Weights of a small transformer language model.
Architecture: rotary positions, biases on query, key and value, tied embeddings.
Training: a variant of Muon for these matrices, 130M tokens.
Each number is 500 + 25 x the weight over its row's rms, rounded and kept within 0 to 999. Layers, rows and columns count from 0. Numbers have three digits each. The size before them is the row's rms in percent of the matrix's.

# layer 9 MLP down, 64x192, rms 0.222, rows 0-63, columns 0-63
093:494525492490520509485457491509477492496501491511524521479441437514483570515503551492487451485539481493464522480469508516501505540503482486488469479441477544514478520497509500529500459470490524
092:486464532500520501473481529530494521500474502462527536465467521490478508525524468475495509477546443520518509492458503513498556561492479518474521485474486463495495484512464497507483510492552489
096:534494461497470481503539488462527476486544484543513498467488474483502487538507443492492509448482483520503463540491491495477512512498534475484456495463529461517530510495512549508528509478516516
096:511502514526472465449506501506500475477500505495488472489517510463489480500522536508512456522460447505516553464506554495474486480515477519503481532474486472449412487487556537515473490470507556
102:518470533489523507526499466532544463530488479499527464479522515529538466502492450489493513499511477517499459511510492517541482557475534486528542507473484481501472516487558515517488459530476521
097:511488526526471505505481500500517510517503477507525473504504472474507538500518486497513490536500511520519505470506484544458472493499496521503479499514534523545476505513497512517538494504505537
080:515469549504482504519496479554520488494508498513468483523509489520495478507512492512525475554537532474534523504541527568549531510495543484490471504548480507489489504491514471513459512510541510
090:523498470523481492500470495459489526493456528514526461506490507462483481513499504530523496494485554516469489495510469551486519488542460501508513504498510550471507470509532526527505497460518510
094:518506469493475510509475491456502513516487502507498520525508479516493479500524514527532519531495515457474516505476506504491488506446518451524481479520472479475472502466554513479519518485536482
094:487507496494513491491531513479478500479488491513498462529497484545477522504487515494487535471503496440556465500558521521503479494480507485457519458527513501480555501464494474513478470483470508
099:506507515472475524445480474463514504498439463454528517534511523502521489509460516458520513459475500514490502503503467498523519524477487499524488511486495528504500539427522489515543487478506507
104:458476523473516510535484508526536509531538515444448481516481532517478494487490497512479487494538505498461449530499449479480503489450507488481477492466492501472529521520481516456478510514519533
107:478479530537496480483462531448460491475492522522499504451548513492506532480487468501531510527527473471526517482476532506543548534506503479457514490506483475510506494540509489478489493513521496
099:541489543490478508517490491530530496477477498477492526504501513483486454519520520479542471458506458498513527454516480490510489454468489497505476522433511471465524433510490529531475568504495490
098:471506532469543497475492510529527533469516522493477520514469531507526478504450508479425468496492512514524462488509435489498487481513513473485536515484548500463514529482464488485492516541544492
111:489472496485529507515520528499487468506501509510535517494533474490525489463521526513502515508517489512521495502482488512522491535501555509505545481547537514537498548506473494512521539489527493
086:501476547489526525508540475516500492484515496528462526482474453494534491502444529489464474533465504526497511532510503525555500463488466535516487486498508480469544518470510517512488472463529550
090:489499510503475520514496520519478502528453463516563465502501560526510497481506539482504501508491509516499502496493486508475484502524474527493499495483515455480458553476520507475453527505522481
099:490517480478457499510506497495508503558488498509485483549498486515493544502484474483511528517487489474521466464484476459519497489481507475503545498499502450505523532558535488427465528473486471
105:522485518477479498487465512465503488501540496483512489448510461471528500519511465470477512503451511512489510459507451528484524489467505545497526499517530466513492470506496529469477517511501523
100:536477486532552510502489530492498515534480500482510477461478490485517523485504503484515568526522494491468463498550461513496491498486482509504554524525509518473504507512469513495434548497527513
097:474516485507498485490495485510443489540493466508555518463536541518534525528482535513494523533483509467485483482512520523497485494509485508501501527555498517489489506498522503485472459503484497
105:488469532502509490493563497501541469497492525509510445518479480501515541477482495485518541551464530474524518505444473477526486520494513510511537512514530498464537483492474490492483527475483472
122:504515495519488541484482530520474546518518514451522515499472515517531494534477509498478486464487479470497512516488485548509468504521530515522507483485502497506498507484482507438541534472492470
096:459507507477518535497494502525499508473513496474528519472541517507515486474452495485506495510507513506548513502518520504524476498487472513507528430508541569459482487500520494500500463506523471
096:534476534433491453483509495514474526509496489505492500503504531525499511530464522504526470502529537486476501485478525462484516488482470471524498482508471533478509555513512470525531493504550516
106:519473481534447500507480472497500484537492504483478486489539526482486499500472517512545506505511510504523541496529556489481477507523521537455507516494541502447528454494457468489466482480481517
089:442497489469458474481474457496530507545489472497516491472505496517461471459503495515480524498498498524487484480507535484488495494482503488495490495467514505472493494475503471466510469505523507
090:510521464536534507464519471516488482443456473500526496517527502498508517508491443495502487521545478492496492440499514521517522536491530488481507489504468477556487484539508505503526536510485522
094:471477514533490498511469526499473465485485474505506474517540461504534485485505513486516494489483502543487529514514486488522523520480530502507496530479465536490516505532537525475525516474526461
109:523526498492505506529516494494494511470443511529514457521531469493503466559532484502490493486504509483458486453531492492523536474460531522448479543530514472538518481527498561491451450489500491
093:479483489494509533522487472546519511526522495501441499466523536528454499462517482494499519485534477478487493462489477448549499531493502495443509498496489505413507448530522513496499477515546471
087:552509522485499531471541530531490506466532527534514499480524526509471530510496494485510533531468469496558456500535466505488523495514534482492499498502526502552493491493479487535510542507484537
104:516517449506458506513448561482501517486468475516493468513498492547466489477534514499534472542500532475535501506496503540508523513513502496529511498509516555507501489475519444528510492546507502
092:531543505495464497531517497454476514477479529540503467493512445480466539552565498531461502561455544472534479534493490510500485481519458494483504492496494501533495536493490520509476548490464486
101:541506530494501530484471514449461549534458514464510475507470501479520528496469512483537489478490517508539540532482487450510463482482458524518551476479522514501494498494485500506487526492465500
091:526490557464509523514514507474479543456459530474511537496446480473529492480522438477496532513518527509429506499519526513503509475517528485516472484519455498490420490523495531521509499547488488
144:518500508488514565461468526517514533507492532546508478498486476537501519492520477454507487519523494511455482503497478523524504523519510478500484499462443496477498526492481518487512541464481476
083:520484454485487429533534521529496539489464486500518503517507489508443498525475501522520443440507492523473542495515531504498481476519479514472443533463511520493503461504521492499509486509516534
092:482514544460506498488544483486530454537482537496458504466499486535489532508508489523491511504548513483518503452456483502440508515500501473489482457507486498539490523485487519531495481467575492
087:458506465494454524538481508486486462516496496482487483508515556512510511466511507486525511514491530524502518467463515464474508527546525496535471493522495477474492500467518482497524546470505483
101:528506492521521458541486516509509496499490468482502497464526508480491512530483495494512523551482505506483470495501507481507428496497487479511517544525481535494514500498533531522472500451522527
107:522498497482443506478486546499512492503507507512458542493531546489504529487502547499518520501519492461482525480514490488492487442526463480474529471530481512498470512559480499504468509500531489
095:474499529506484494536523478501499512454548452528525470510474457494484499523505473521467445510544510493474523463491501526454479513500508500461468501492502530455474513501512492489521554497465495
086:511514499521577527459516483471483489498516536521494498497502511484470510519481481500494470494527513511492515515490490469522533477500494503490530474501489472496485473495483523463510548537466499
092:495433486507491453513511493483541546477486523513527462475494461526500507497495546508492479508452519476534474512494504526503513492523497557473482483514511477519498474525520559494476493515455525
090:492499501538510474505466524503504501509484468535480513469501510486456501504504490532465491512515517464481537485483520520526463542506512443465521465495478507495531496514500462467487520483501476
148:524466507474526483497488469496469485512477477479480465494462498528461475534483497559490459503482505542510491469528493475499494505486524522511484487470517506458493502542457542488485508487495509
095:522523506493456530504472474489480504561479450473501502518470495487526523523491493470506490497478517513537530515485469506508486529465494494523540474536460499486528499485485475528529511492496467
092:493491495510474511465447509453476492473491512539489494494530500508491446523470489500519506464542538440545546518445483515495532542527442482491485490496439501497476511501491501516514495555478477
106:511505514522501527538444523523477560522519508500537489527514529514506456498453553475546487543509447499510517519483459500540496484518460484487500492473487493488504493509512537498509446494498501
101:476525531497523506509509514522520491484533489561447482532474489476462451481468513517475539512486506503499508503475483476520505482517449565535500452476515517508518561486484494549509508485501481
099:482485494551470492478504491544508475536435505492519479507454484502510538498505489471452494522493476528489521484497502539513502499492527480513495525480494516500484550508518495528502514464461498
107:491506480503499516502503456513527536460547482453493472495528511535540504513497452457521498482482538523506493466484483508541529533442514533495462520503509483482451507516485524484542505466470518
093:522489494487453538534499513470477547516495537494495494486490495463489515485502449479507517487489515520476542472475546533528483529505522514453482492489547484492514503458487500586487456488561481
103:486523495462526465527517472509496491439530531498473514484490531549487516487499543527519470487477539499508485474536498485526506468488487507511522520543510450482513527521511531475473506475496521
109:558493474462503510488539532520488551486495509512510507484517547489489510498574502489515486486465485562474497496482498532498499500498534504479519546510520491492478550458519470482529491496491513
107:500463522518481504479508474513494549528515490486499482473540526514505485485514525503519533477497510504516489526487504538489531541442500491480520542557478498523491490497522493481465505540506446
089:488492508504529483450456520551478477497490513500492476507528484499556506464520463494502511490477479530473491541534501517471489476506500494532463511471500458544524495532515526538461500533488497
101:497529514506518517499500509482488479464493453512519470500487487548541492474466519507479494473494458514501480458483496517486480468500494539532546432501491482529514528485522521484502483488486537
103:500485525467474515563538551546505482518531474472474532501499435447537517503497419488428502475522490478529482512494479500496508505500509485499500501491544498500498482511484482497492478460499533
102:498514516525477505475495496539544527502505488517510516540516507483517511511500513511473510538477545507451518475519504503507485492467489549529490501497531516474469503507510502476512522513464463
095:536484493482440481509537476533514462494530499491469503558488503497538518425504501504556505507504527509528542514486530484523546530523528486517462529555516469490495489516474463518450523528517471
124:484471450520523524490487472478549516512534460501466487455510456526528538464527488505499555506520487509508536483465459463526515520501490487500514494512483467531489468470516483463513497491478500